From a checkpoint of a small transformer trained on Wikipedia.
Size: 13 layers, width 448, 7 heads of 64, MLP 1792 squared ReLU, vocabulary 10765, 60M parameters.
Architecture: RMSNorm before each block, no biases in attention or MLP, untied embeddings, normalized queries and keys, shifted keys, exclusive self-attention, value residuals, hashed n-gram embeddings, a smear gate, skips across layers.
Training: a variant of Muon for these matrices, 4421 steps.
Each number is 128 + 32 x the weight over its row's rms, rounded and kept within 0 to 255. Layers, rows and columns count from 0. Numbers have three digits each. The size before them is the row's rms in percent of the matrix's.

# v: layer 7 attention value, 448x448, rms 0.0967, rows 36-71, columns 384-447
# o: layer 7 attention output (transposed), 448x448, rms 0.0844, rows 36-71, columns 384-447
# q: layer 7 attention query, 448x448, rms 0.0842, rows 64-127, columns 384-447
# k: layer 7 attention key, 448x448, rms 0.0853, rows 64-127, columns 384-447
v36 093:162166115084169138097081146156097143114118137116112092132102063052128086193143123097170162134127149107101018096161093090108125046095140138110064126073136142090143157149102159095079110129145168
o36 102:137099086094102114085162150162099101146136143104115095091101129132094160098066136116091171102086159137150155093175113139160131195138161213152167146111073146105145094116142069150133137136114114
v37 096:120130149097116137144147173059152118115144187129159155151113079103108092128103107107148135151104090088169103119123137069207109070120160124155137100152134140107093142131119100144166129151100150
o37 096:148130116136134130151124183121185181160130131156148164075140107149146093068126146117090121118160115103126103090144116131134095155142105144099100147119129108141128134173129118107105151122152150
v38 087:139184161138126071107136184128125077142191147059103090160092136103088145113121072159144064086170152095120153132107118041192113055149133069156119153068123149098153160113151106178149142106136127
o38 100:107111091156111172078193111134131159166161145118165143088162113133158121107098054124125085125098089168143092152163150124091160134131197125096143135125127154147120095112130056159107178133154097
v39 089:110150088118089164194172178087121084123131160071144127107162153078108051150151137155189129128154091098105072149118151130115106159147108110138139142122107105111117082089146154084123109135113180
o39 087:106111145120152115090112107187084166115156155161100192140091121171149136151104164125054089128090138046173141141100122114131106103174157206111153134123136181117139111157183096184122104080164082
v40 098:123071118170118145079127172132066173128090106084146097170120076152149147156092075083090042089134143169091081123105148116142182160130161131076105201143163154132118129126143185131117116128107109
o40 093:103192119150133155152120074108142133086087110120159101085168124152120134047088131139116141118108080130184108154087166117104128137156189162162044127097134188149161168144081161144132102133097142
v41 102:154064157099124090141151132128166144147087114140156189102135126137125135127134111105123128114163102099114152110119162104119127130124162140130093126156130106132162135182142117184191106088118125
o41 108:144130090129124233104150126171114152110143180162135100120135157078154108125163101107116085114121184086127159121143149104082150179154148106132146115124112156129134051075173096130077135109078102
v42 093:112142141100145158140151135126073091125137168085040144206117094144171151146109097109116114098172171161170116119110113143138135080087124160105157104147130096155129130138114148091149093067168130
o42 094:167112099154115154147122109119153163082107105211153058161097145116110122087190139146122137152111135113057165115177168127081140135141146045170096124130180042132075144137158115154131174139159120
v43 094:115100121101150123063155192127104127105147154112120096114099106099107127127125127192071115112096097084086152068096111097109128145211095179163152080143122138171167189139112150164224105124135112
o43 094:152140155136117089156115082093146098109130144123125185143148174207118132126147071092109134117162144140220057138148162135161102136151168121095109145111109148092098106123167073111053149086185121
v44 095:107066144165195170123031093108106100144117105133119095125123161145174122109147132124110158134109132164104112134168191137130162152149196107179124142096170112110194196161106127103110095179098124
o44 105:114180125148145155130123108124116107081177140106162181150160079157068146156089099176121104167132145195160131090102145177131144106114022109125132082149082145132137119090144178088087164134098112
v45 096:158113131078161125103116148144099109139152144156167162093112076151105152101131167131159082096120099134089132151158168154163132126161108148109133175113129132048145165136152133099144123104122164
o45 092:156077054157097179147149152132106179125120124125102101132120090128142171164038138140030091134086179129157149109153096144140068123133165058136175040164123123147135111116079110175154192108154094
v46 097:088138130122177130086151107121105158117077096160135142154172173111188148103140103140123115146110134138090096067118114171115150114155131084098101120118124132114144172152077141145159106090157158
o46 109:123150130124105105137094114091119128169129128103189071185154125118109140066139145087133164134136115148074118111153153096069169150156142139141107085124110078090093164182118216092104128161055139
v47 097:138112151130119115081171121131142116163121140140121113055098100126150147079143127111116122126159079092155141135161152100140103162148150106162078121152101081099086110105096064142050106174091099
o47 095:127073099135127181129119166129110104114108143159104150146174090097069108139105122143081119173141196162114155128079175176139155163139139121110120134124159195167161074140185117071160162131164103
v48 095:128104130095095061162137120146120127110108138044105176091142130107090120154129150057099160120107119159121097176136145104101144149148100133111153144164179104108134168170133109130105131182036162
o48 091:182096136119153109133184138202139103165181148142133096137151097120155127120135128141099131098149120114129159102156075145192110059082128161144163142128081124136068076107144109187124155149168142
v49 099:138144084130121123115121115124113117108114149154188111155148133144135174090103112103133121103157120176095119145153115121097121076139184114109162140074073134116119068120113125130138095131092071
o49 106:118124135176193116065141122082080130195096125151106117126204154093113081118128159222138101110181136088115149091114141169112095117129151111201148115151128091147127193155113141143105138134133145
v50 091:128199141105193125154110156170166164189129154089135134134134093115086111173140126153097175120117091130191089043123192163120157111116102093079105183142107184136127124122129185160089046158156101
o50 092:113100067130124129143105088144073079136150137106149141113124155078178132084154101194127083135108162136176148145162117098113074128113146171158149124093173159109105127145156079137153202127138122
v51 098:174128211133142153111138133166106155110142117143094116132100127141138056184138076100085084156067107120120117104138127125078140113100087141159092133184151110137078134123170136063130125133093098
o51 094:069171082119134179116144162151097142125156186126113141105155102139112111144103145178144154117063120158099129200167150149142142190132066118123122123126161138125139058108136145135172089116104124
v52 100:138116111103178147103095123135116136171121111161145099133174122106155166075125107112196135087188098167126132146127121116216152088150097099157147127084114160096102124171122093070096098100160140
o52 092:046103114082119124074146112152132110108096117199123072155158188116096127134142193052051132165110157084161105168115074189152125102127117085103164145129136110105122151108154177085133130157096217
v53 090:129078155142128137098134091115097102145169131080109119116112135193123142099168133113188111108166144084103149150154162134134142162124158112146151155077145121151169147111104084132113089168187085
o53 091:108164064130180131118128205149150140094093089141147118115079127129141140120070109162115177162157115176106137107164144123167144078124092121083151099155148084136099153130180179078184139137126063
v54 096:112213120113138121116074126144099112162082152106109131149088144126073107111052145117135070081122153098143092121143102109090138133111120143128157138137179170146127109157120047050113115145090084
o54 093:165162076114151101087176214119135187099150120155138154144197140198122173106151130122122144120153101056110130123138201192191159190171174132195177147111103104132125083132136144146137119155157127
v55 090:134136151126090130054118145100087165168134103113137099120147165121194149134117090174075114098145131147101169144089151137158145164170147067124138069099098066112054152100132158059111133084104143
o55 095:137102110122155138118105084141048087089159141147112119136082080113076147120121105088160149139092142137124159097166131111083095123096136120088159201107135127093149109091103089139108142119130193
v56 097:176142133141140143165097104098136095120202189156133079095111131081112114155110150082145120100152111133089110152082064072127154087103127079159093128159126103203157128149116126109148135163143157
o56 098:170129060114133100129117103161130102164124109111127117144084092142178149149124118153076109138071151150146179094141121159155124132103102090100156191119145110065160122174138150159120100087151062
v57 089:150163138135156189112174091169068161147142109123102198151181188097115089085101113139109110174052126102179192113146142136122141103127186114123118095169083168138191174143091173184080121118120091
o57 096:153129123139154104119127105150153129150086123104173140102072032129152146117182128146161129085126189199083063090095110170112143148145169103151108163146147140108118126132151131139179094116082064
v58 092:111197146121103118131144186160132103160131139075095119126097147148090161122144152153124129147139146157119072084102112044137145143137120124150112118139125093091163120139101133169104091145115123
o58 096:164113147167120147165147066170133100048000128072120140111098080129158119100108096086139111174077192125152145115086116168109148143104143118099109108163101108159123117130139129151133134111132162
v59 096:136099142107090134137131136104109110149079165095133168148123186143108187127102074151097137110086127101166116147105133086134129120105144057173119101121083118161117155125160186141139125151187085
o59 094:117104171082108120138154129132126076107184080156155080135096070145115151123152169124210141123119097115091127116135120128161080147144132124081140106130140084144140109094129171123116125120096169
v60 094:124136144154155070099103182124189146062161122116230144163140090142077065148080123130165167177076160132126185124114182130113138111141119139170159098129144153116152123134099107095119122158173118
o60 090:144142140064116158146172115136085145151199170104105091090151082117129145153167157114084137058142182136100106104141061165134123217116153170122112158135111118078092121112129101118192130079089121
v61 097:108106132133064120151108100158140175142147146112063150118183095112108137156150123095115114163120117149132132108113218092083128124159148132138131107140120127151123145089157176142170122161089082
o61 092:101163110138136167125190153128035070111022079134144095120098143101120163089159112149168106151115137160160163144073096092145131116103121187067103114139169179093177139146135068178073111073127172
v62 096:150151117119171093147117142118160107164174067063091131150129067117131168159196164129225151128144179125144139175113099152094204096139124158099172098134143092126163085129130122137143124124133147
o62 101:131134180121095192171176106116126153171132128155123107176106137105078129112090130077100076075103162145102109096194160159190119144130120129112123118138092096139113180111100149137113150105108136
v63 092:137088152118105118114113194089172116107164111108109171131129214118146181055127070098115139107155168085159141130112146141119152162119108117102140164112139192174138031108146145149150145102045109
o63 094:111125122089098116068134077154161115150212194160143136118135099165148111115123183095176144160058092164133153156143144132126146156186157128170145071156127108166129133182053135110141139131196092
q64 075:113118113166130116188143134176116109159123119150152088144106139118149132137093133113080071096097098127144093128149156192084133154125092204157108093115171093163153160108134186115115116105087141
k64 072:135158134172059078126130118158103101101134114144158109159084156117111127171118160123050165101132141087156116112156107115098111136107096057194095114151178089120162155079081184120121120090138109
q65 077:173084197134175140097128145122139175118124125096107124167132115151116135185119142193137135128143121117130113172118132110154203128076115125090110119149166103051145124126126094140144135148101089
k65 078:100115143099119173029107134116084160103146089139140176079153070108172172121112099104087099148135097101136126143096181070149127158102135162086123162081238087105119118077095099082115130134116143
q66 081:159098113135124110175095104097100163124120131162154133142140130112205138167101109113091119083101134129118146124152183134169037132069124093142136055101097135209087103160083146143134153175163144
k66 079:124086111161167142143140182138208128098144066138100093139153139105162117181090166055157092105110149189154091147155155086151120129119165181156163095114135125173084103148063157162070065114109128
q67 085:100126142092172112161163131118152195156084132092114107118106100139130129142159188112110099081052159159132143192183101123112083127071085114137047114144191124089108201117159103202122115110122074
k67 076:114153111154126169126153108155119134082080126113096109143167106113128110152125173047167114161129142174156137175086107122174120091107122171152094146165121124143153135067126137151143163141245105
q68 076:124107153195150145115149140150157122161154134096149109096113100132128146129184118088112121097067113127167124085122110134136108096117087130107085119134140095075110073086117078114121137114093152
k68 077:146111135112152130110078091148114132079100168154092140121164116174126100180133169155121147154082145138122114165133083133121061141102084161150155117118135077067180184137119101122142158111067202
q69 080:095193142114157090128107101119165140175152106126154104154103073129121122185093173125094039171104166136146031153087124118156143166130115151178151134077162140057139126150177168097081151098101171
k69 081:189151118177092152113172112097095101079155094164149082147159233137036135145122116144113139149171169132131078219124134166182171142161168109128184171122095135165135182135147090128117141074143142
q70 086:114161064136047057139129058106120129155130117130136178131131094099144171144130115141163105161103120110134114132151100160125084150140131114154130114099097078097107079123100131063161169110091123
k70 083:164168145186115106131149095156133105125132093112160142131192116080177133109126103120144126122124126118127150159141132116180089169162152149148125116110161084148143095126133139123156114131096187
q71 081:178094117150102135095120122117117093156092125161147105060137110165074132123090125169158130120130144128147165148060111090093174123113135093153157136128155183083120116152065118089122096165076127
k71 080:167108140121059203135119153129028118090122124103118117108094157099137123183167129144163106165138113045160162089173071147092188132077134130137149159124170094062155116177099084170210176188071114
q72 091:093107143099164127092151133157118126086109085204095123082136098132127163178123127129124118121149127179153114151135105140147162148085139151135163146134130182119108083128141086150101126053089114
k72 088:160126117128135118061116068174131114108108124154139126119097111114139103117214120157153217106103154093151112166132169182161113111150101121103149181101068148184166142105104178128131175096142115
q73 085:160135121184142102063095106085125139169171137140108101143094157153126169124143153087143132159134117084122076114115113140121126120129182069096089168230122125155132075174121106086106114135176160
k73 081:114129117219078029138129116121128103143130135142135164140152112153167132145061167116179155129181159136158133148130103105112218113065158132149125112132120106043116161153102131088121121115144123
q74 094:134131125124153098183115090115169144128166125106096176123116069109132177179167152113150144119173075117161147126156140084122160117113113086066112100100109071142116142137139124143075196209039169
k74 096:169166169108153113136128129072178132157124151209063102128082087120073138143152220126143111156158123164064064136153139167149132085087155107111108146093099098132110125129132107119124132149094093
q75 091:144148155152189129177093162152143162154106130146163101115166146139172112155106088092131063162174172138121065125076133110100157102132117072075141076110121110109158110162175130139127119140147069
k75 089:181162145137129113120168104116131077086133158092159194060129144130144114090134189156106105118135129141138111126146089108087124083190137105067134095186133169160135152117181095178132115091111054
q76 094:127094127079147098140096133136137077159121123178182133123146114150149129146164132173109058130130068103131105120142131124082156083059105147103130150124156164120105094151094131171147162102113068
k76 092:184133134076154092141116106174120102162125124162171118075158065055187146094114134158109136162163147129155070125128110154093177215102188082041123137172142137107134144180133177111141146122113148
q77 096:090120120171118156080178077146137100149116155178133125111098188138104149130050165165165203110082178069176150166144077170184133110123131154166135183139105106155103075132120136142102138107113137
k77 093:122140128126105114110130066090155101107108148101135153148091202113137154072102108096149149167109156102116136184137115192183140143095132158167188120123189114163147176105156122103090125112188110
q78 094:164134146116129106101109089143075122159134185142125137156116142162109138116145124156138129184100104187120078122092141081160191182210107203118177167182060154163149100144127085174093137077098129
k78 098:124139092123107076216096137131106127150108111096125142137083164120093117099088136100162137112118199131094118149087128083137215130113132109169140154155192116169165130153119087115073165065107114
q79 101:084126169101128095128154114103091153170165097093090171129169137140117157115109128091158132141181157102122200098081193142106090124114125148119084174190101122154146157191159139110100140147124128
k79 098:083104081155107039194076134110117121123140087093124111187103063111127108084128127140161122168124225045048085098106118129094179162134167124115133144246116121210116131191176131152098134085169135
q80 112:100100192067065162108167085156121120155095174109137133152188155071190118181082164207119122165098155128119123106153164161179190144158128110087132149196080086114109121157147121154110094147186181
k80 108:094146142097130076138134153131141162154119106134130160155133166087178136167107116111032146149097168063083061128120121062127154142137140142156193148197130087150103112091147087157112178162169128
q81 099:119131105117144161133127116085116116121170139156129137126151144113111159156115138110148134096150080109147084145134171184160127130117102074059109114165096089114144134146097168159118115135083204
k81 103:193148115158079115126154173093151107136173113122046163089111106157140152094127124142122086091104093124180124082151154151128126078131137086086115125168141126120116128206145096120107128159184168
q82 100:137129174126113129166121121111129172089141116083129206167150122163156130111143192177153107129055166124094185166168121146142100091102131088071118174214138161132076101157117092205122127157180101
k82 104:113069167162096103187077085142151149133096204091112149199144139128110102118118150153141179096080170196093159116123128116131144113170106118115145135114130112150089080122101058146127106105155106
q83 099:158102084114140069085136105138145157154108088121125170119139139134178109168140147103177139079159142119142079144141120137157149094193130076149083115150115093146101167098096112120180105137112094
k83 100:143173152191129104024138095099154136147145122112141138099199098153165148154115099116077116175142123074152161114128149105125165098146132106096053090136201146123157098173201166190079141201132131
q84 105:144164191139182089131154133106159092125123104110123142175226123097118135083177145115127114103116104076076087167076083061096188113067137137157128143144084117098064110120118151101162149116136139
k84 093:092123161126120116106172100127121117150100059061148099087160109139132111068136197123134144151128116119125223173115163128143165147145170106126156114172079129092136152134129124097139077118095166
q85 104:138147089132129091120136102128124146158114073108123163158133119092121083155105169104122114212092145157122127110116168139229152165167144120078172093085132149140131123129134051167163100108070156
k85 112:112115138128127134136153129154100109085113101148134115117082132110125155143156230071155145151113076123120131155088111122194111083156109124095080124106154089136060072124172083137139137080095172
q86 114:119108181093105119095113065153171107165140098159084177111111149126122139173157144121097084094112143121140115166102166141078113115111098101116160112145103164141157134075165138160144053110090215
k86 092:098128148118127097097139082067133098116101181108094119111135116132144091163095144126152075139110114142115134183081116145120102104086175103137077136148089125150102122095124092127176095167084107
q87 104:153192176202150129123143138171146124144127122179139116110125135113095100129120115067124158101120121078151170164118174166064160168136073122132123073139147195101114139099104116119176188160094147
k87 115:132139139092178139107149126119093141190147086163087128081142131041158110168057149155101150123118066101141078131134120148151181126094123092069166099137054188054125144110121186121123141126100158
q88 103:177074145120114167092119105183155154146146109161195092085075127115120127086068113169108119126140094133070190131134157156078095133161113132169198124119064122140137132120103134130198094153091174
k88 100:123117069111083171081133097143118167152165154175146107139175167141120105154078080215112126119170108145114120157113117185077169161121147112106132165126114128089148154092114162137113174118124097
q89 102:185165114167157083082109128137107178104095122150196182154184153128112092126159132172093129092065179159107170113143135152162143121100104139124114106092095152043054106128097126168136096149128136
k89 099:155128108159130158101106114135143168150143153149130184094127153122116094105149204127160141136123064153175067096093130149155127158089120082145128132100137128071103158067176216156130146117138125
q90 107:103138107118141108162151082169201142157164158169115157083142141091135080156095090110136110109148198164112132147177174144100146196130077178170158109147155167140115126078131125077055118145147154
k90 110:133153061085145107126111137105160168109109158126206147104161121076107169124104134090128109133149160116111143126085117125126170106124097141140106172141096083107109120097118113081097159097084144
q91 103:110081162158155152129037132098133151137186173152111049141088137107124115096126104082158126126122074146124140207153090138130154111156097058159160132132148177136070109103176124132132131133136127
k91 103:095142092102173097137091090134126072127227123155134115195137185078138163088133150128091146132164165091120101205161079071108122111161129120129116084146130102112085185137157062085119094077117110
q92 101:096111121176132093151163156085113150134138131119181152110119096172095118119158107041082185174147198178099095116114124156127124131117156099169100074072097131173158065190102143149098133152113132
k92 107:112157142141151121133130099139168163112149070165119115146117109104138138086169119098093083071108208126148165130097104116131198103160119131138135173174129052140115122099183064130199065118164112
q93 102:099083173116131178062126055102140118121095144170103113071172135163101156092178082119096147092099140147141093157137131158120124089134171166119155214124100154147082115146126100131110131099115092
k93 097:093124140112107107160116110212185172090143163153138103140153124143122130127171038114164152130122180136128142098105131075153118140107082148136102119135096092129126132109145136092123074152119152
q94 105:161128179086177133092097125087045157114087152077094130156102107111152121135090146146139146086190108105112134073143139142123148100186160083184173107149148050129135077128114050156135104125130067
k94 105:125120128077172169081116161135050179174189136127161117142147120108096164134109101128187129093132133161119099108140171125136184116143125080099116082111114123138110119104086146156102189149197094
q95 109:178148194111091119171117134190126171123128116076113103106188137183091120161169079107132086125176177131110164149113130168153117157143096086110133121197131088170178112129148094109137169177144154
k95 103:125111132120105132097124094123119150068096197154133135089124142108218130092103116086093095151147113130067133233112145107118056180119140114140199129118118084150124129114130121165156146145114103
q96 107:099121185130141059164170157098133092143115177108104160148119134109140119104129102085096119166097100162104140185168138173164158133094146147127129128074111196125106153140174152102130165098134165
k96 104:109104142142156033108139129124109161151136130112148164153174089133118155173132125188138134096092128186167096172178151176182155205112107061163082125106110102177164167155150128109155116084139158
q97 105:114131101130145065150127091068065153077141145070135189099136048103141136113181116149121161129121101170118112105137099165121154132123100149088073068144115176084139125154179118148131175139121114
k97 103:173133117193114117085159143100119155138090091097099150098147037139108152157158097122119150156133150167134139179163108134134087148096077131142106064080183066181120120084110158098165128158099096
q98 100:148147167161142077110105125074117188149157126106077134134087089164147160145169150137078148184165145143056143088104076100116159109133100084156129114100169114137147135107099074110126127122092081
k98 109:129087091133155116142101111141085180124122119141163135153122092155096124118148156137206112109161115137126127148098127106116154058131119115110176101148128086176155088110051107181122112134117197
q99 103:128110119149116143116111095090112125152148146129155155166145190188072093122120136128153105119096155093095108100111168146111074167171143091122098098110143115115098168130080117201150090126146188
k99 102:145092130129088103102125149097135145096090115144087168149126134167086117157144111116124139137080127092123137098154147162120096119204144088142147125094144121088159111183111143140098118107157039
q100 096:151196134121094148124149147091130130083138177051131145133111154105150082141131120128106129154110109133126158174154094144114105157168124107106154127176135124102108190148125112111091106103070115
k100 100:117172090125140152100119209131144135154139156152123139110114124174140065172182122139096118113066104076147082152152128109123101123072132157149199123110103185104138084147186101182117130105136059
q101 099:141086125151080173176118106166125124125168123124173166133120135123123133151108104176130056139123170167123104151131103110139125171142116115133143118147146129073182152118127190138129068115153120
k101 097:174072112154124131155067152099095121102155118117123180159134134121213107139116084145128085112133148151142092132108120165178144191104123149113131135055139139108136154140094208116120089098183188
q102 103:107092095131202089117138126069157144133103191119104076098145143118117118120118160148148148127169141110082046076147163094117085092137138198128147101149087102168162104127095115187140115129146167
k102 109:096123104133139157190107208139203119089060146173143155196099109061104147134061110132133086137128200072157127143151103083168173113140169155161154107197116106161136123049151145133168099078195176
q103 105:113121110096109113159124136128127069124055147105103113116132153044148109153135183042153141144123101133117110144156123125136108170146121080130142100159138101078092094118150151084155110128154122
k103 104:199126131115122123077132099173138103117074148087144113117184115134075107155121108153135137145124084115177089138175120153166102085150131114118102051086149161108130214125161173172115080085167103
q104 111:161111102058126126144154126138101111088144159097147084141064137144154125122112183122123074127168136135161111113137143147152138107170094093106138120104180066173100146153100132103165121152118137
k104 109:127129132130149149121208171144139130149114144141147172122136114170081117138170164157143067140123174184143192094144177138136100130176117089096132112173121177135146144086104120156187109165125123
q105 108:102120107169156138134049155152128133060087161137111104215110143086110091127097164127095135121089219144134138163151130122100125154126048195148114132066103106153114110133163073106116172210088139
k105 106:093152190137136112163133126126140108087138133141153142165106221061153097118122153101033112141140127086152112171105120155090052118149121198074114123180142028158145128145166140155133171125122154
q106 098:161098124116157156172042119072129162165144124121131145067119110121192124085137105112119121135089188106127117160085114125124155138118132173190089096153130128177118088165136065135101121188119199
k106 098:115068097104116160092109127092125136134119157156137154124157146095075077094128072131157142132165167168117132123134142066154162120077127107158148158152113085146169064109139153067153135118125166
q107 104:133122068132138099113117141133105051129129138095142103171179159107094103112158138136186140159116076103101117096000143120147170155150106080110146058207105161134135106118120147103111169135148149
k107 106:141096103158131087095153134111066100122173094121108142140144082116149156169110161156156113164153117129167123094129091150161079127103210093154079140131157146140184151115133095113128119124116130
q108 099:209100103213103178098128123146133128152118133122115178129108119069131109149137138161112107092146142166053063174121079075146164197118108131132141105069076105152151097092125140118180154157152075
k108 103:101138086126135128136126153159155092129165104131137125085098105135113138155166121083146053185151106092113149153107124130104167167154130131135118079094103089101029131133144131137138166131134121
q109 100:071098131163105116123088104164094119136117073098057152097164127126046166102119061093133143096164155140162132131147103125081112146156141116148126121148167059100138116155109128138148147152136087
k109 110:167166120111146070160102119120132141105143112164092137135151120107086119075120178103036072087136191105125136188135144121065096130114117095166144120158149070085112148099151121078108074189067126
q110 109:091121099168104095140145170137101142092157115157111144121054094192126129132140136095148110102141124126197136163105074142128124123138086122195105124101174164089162120108162110084149142081189076
k110 101:115130133135099099142145136122081140127112135129173172084152151148150145100081092130112121153100175129142129185070133086183130084141030107125190059102103155115113175099123069087168130110111125
q111 104:152130153094141099106126156102094180116126150131065082149157126156174095081110142113158145163185136119072128137161145139133093087166149139133150093184133085089148129171065123155116143119093116
k111 107:151092074081153144088100114115155210157127108153147166164138098143047115124115183170143126129161146116095185167167133158139128063184172170149143048212095136145170147148103133181138131160129132
q112 104:180139153116202074101165131139084156069152149102156135140164092097164098101158167177102121192146158151127162028148105167156103093150148123126163167127140130103150138136155075133158088163135109
k112 107:133139131155139125130182159121115181106180113147119124147097118123092212150112157097064107116141130106106164156096129157127137153121104104071145073101144136107160119119140106100147125178134116
q113 110:176179087139152082166120116119102104054144133116201117103131067082162130144118138151086087098088139100120082136138099120044108142147118169155190171113134107151118092115110126120143137134125124
k113 120:125117168138120105195124109145111067102182127105169124118118150153087129162126193088118100116090179130142133134149172090131060128181091155137120161156109089169135159082134089138156070191142183
q114 102:065119156162102043140095233074120144132118070074108145129105121124126178095136118109116100079100116121186085172140115104133112109096195165095134160132125155172166126056123160119144108179167174
k114 102:074122154138149096154105123144117120115152111144147078145123121154103188137135088059136074166074095064147185122124148136095163200110065124075187166146156085133072101145140112170139101195086115
q115 100:114180158141117163083083072167170141139127121118144138088068133138103121216123131080160156022173119144161191141139219073142135088118133145099157152114061110081105170081098166119150113107104114
k115 099:153166139121156114156113124180091162047126144112115132109171105102159089094131094150152084099081109126166192168110066112129117149174129143174121186149097105127087140094190212169104134130139192
q116 108:141222151175093127105139097139191125138195136118098089156179173114093102073122124129163112083133132142132147175106129122121151152106103161160157127092146121148137170147094129163115099159112058
k116 101:163119115128120093124145133172068121098235162101098091083187169117126152103134122158141150119111132122164127104159181148086126126102131126170132097093144122124090196122073134123199122127055107
q117 095:145073086168086152109182076052160149123136120169146130046125185187141201139164112125144128130133158135155155141166147136140146127119101121122078130196123119122121094140164156130145143155131114
k117 095:120086159146166113134108108127163161191153175130207198161083147139179152130176107135095128091162158140130097131151126118118121126119132155118120123099099090104127122149160086123119162080048102
q118 103:139118144140115147108123118132144134135141157140108161076160089147122136099121155120178148164131148108108174141102149146113132166131161102133165158129125124124124107176144096114118128117157159
k118 115:112119148119116119101123145085147138163134113077161181203160157087129031132140156134165123120156197125142170118144109096209120156163118171182111109085127171225127135113087116150141101134176088
q119 096:127118131152189049147158093076146172154145120146165117149127146159180156141082100131136135148131152132191136212035106088171117203211140119122134170108113115128122123163153126093125125169135136
k119 099:125167128126142134133093124122110120209174133132091156152117178097130089115073122157088073177101156092134151104085147108177102168158100092146083119190148115137103114128143163118142069107113079
q120 101:096082167115097091140150185118150106131152161161125147123146103120150144092147141164107217170145150084183155140083086160103108110147169136115112122118113115170118155097133085117123195112145115
k120 103:115104148121116089104168075144115133101115136110151123170178173135105099083134147143135113098136164099145144198138154149050112122157070105155131149145134083117087103163127131185125134144102133
q121 096:095097082130167103150155120124078153126117100105088127159124169103201162137182156129121071103120133092089163073186131133134182142122138125165173176170110131093119126133176107096155070074120063
k121 104:160096110092134162106091118088090115155112122159185117122192167139142149095162105122144157180153097107115106082153127105149181146084165119165033118103080173095125129139110127117137120070196119
q122 110:143176119107141114122114110210124143146096169134095158149220147166126137169096104161088117107077126135067055106161152097107164141089149203147194153176045125104112073104113131143154128121140190
k122 107:082090150079133138155129146141091116149073095153159114160153091123138104095078104086078157146126104158090116163131128069161127092142147172130097135147103121110069126131122169130087103126129134
q123 103:124116188107129056096144154136112170125171075085083157130111097174131115145160100092156078165104108122106168155135102146105083098097096141105176114118178193172113166148116114117166131144092094
k123 104:167174135149110101149103092162119153189169121164158090188164125139112169107105147146135061055072090139153107138148142096151112145160073090170157157127127123101124143120072074173140152115133151
q124 102:139148159081122146129110131148113101167177141147117102075095123093120167166150115103156177137101108123200106140120159154115151165165173163087099139151144103124056104122150115115124145080189132
k124 107:114140130102079120190135067107168115137122128143155152098135106160141067118113116125103145085158037134130143063189212132115129207142118079134119122142136123183131117103149107111102157130135087
q125 099:137091108165132144094159164168138144105089111155142134147121140086073102118104103085140065076083121141153182176146169164116164145129125197161151084085133104125173169152155114167100104129116138
k125 105:156185085143129159115106191142113067105169121111098118098163160072132120106161188096079104075172157205110102102127122118139143116118121152100146143117133091113087140046187124159162118104114141
q126 106:069171125073105126132147143135153156139089237118147113125116122182090131085105091196102145120069160073128139115116140120159122089106075175093115101125111143211119184116129139134076160160118169
k126 099:079129127092143158138121127130172150159122130102161154142115141141112158149170103097114091155108124113063133171081094171114062133091132135145143132135216129162172189139116198133130120112092187
q127 100:070109155194119131141137172182093067159186110141148141127092130159098157103145148136105137052123098119115186123151117155131154114111110098128130087114131148145113144130158142145165097126137117
k127 098:100136144111126156084091133136128021175163091076141090132111140118100149109122127126130153119162144156059147138123139139133170113096082156176163133162113165110093128085141180155079161124145148
v64 102:148105132119135117181161153130158164136165145131098131081110162096153119113103185047115139110146164139123096155146099076131149141102139080146164072097107174104119140118126164090114158098115155
o64 106:129078093170147127118165090119132118139084118116118094168121143093117095155130110086126105161164136131112144160180057054180126180135116102172125157147149055166158123143148141132091122103159101
v65 106:150114091108100130068124157131083149114063119146134140092158103146159172173147084096117147170092125121116164105125110081136154134132108084076117097124177090055151103131125083160163153081167183
o65 106:124134117090104115077122153149168196146216114135050124127118116147158079106091097119071105161167114097136100124115142083072196099116182141131160107188170118164130123081103157136200100106157139
v66 100:131134135147089126116188126133125112116143150141136156109086142139126104120125194107072117121101150110176154055136164142104133129191145122145074127139119198094096166105105064149174069144109107
o66 095:053074167093135116088121152113172187144098107079127120097158092162121099131119113132123129102106138143127115199166124152168144171175125132158135121111152062137155128195096134068172150136159096
v67 100:114186129159154144090092094086157083097179203121163147122103105158136157075145156100076115121153164169171162192103078091130181102117117103106118166171139129134146114122145145169146151128152103
o67 100:175060124190144155133117109110123157072130117143119055174153097155109157104155085191145133199217095167158115090171092148101084124106150122097132123124071110168123128134110113111149125096137104
v68 106:104137104132052138086103090146166067130117099154151179131162117190084113147138161162142119166173178156130148136124148102137120140187084143082139076147172145126137145179113084128145116095161167
o68 096:033120117107087130111100110118130108167105172132116076113141166080171087147111167115097138120118154107132053149139135145150140158110118062122143091129123111188153096139132192137139139173101150
v69 101:121082153121139097126121076094129133130156170143164139133150184081147183138063057166151086157159137120165135155103161100124090115049123094139120088057129163087172149148140124128115133127156096
o69 102:142126111143081156171183118154110070159144182092202119189190106145153119153090123118137149096123157150139127126132102143124135151100134176142164122093116198096083188140132180168056172100125157
v70 103:102123114172143143125135143136122145091147131171178114111139143100118179120159106105173075161095122090150146066102068127179117135126183079146172166125166068158180116148115107107203064155126110
o70 097:146126152178116091154155137160117136127097128100147083096139114115139135142108179135099132096114159131086125141125078153092154154155166140113187139117163120129074113160105124064153082072112103
v71 104:108165173169105117124161154094137160141143160187091166157157126121135162088085139088124102134155102120148133166161127106021122102143123141171180194131070110095145119127111169106136125105143124
o71 102:092100132128120142099088151124149151108130113098078165191142121101087104109072084131101117110062145114116162148150107150151205188138158160086120139115127139084138142086113083081135161100115104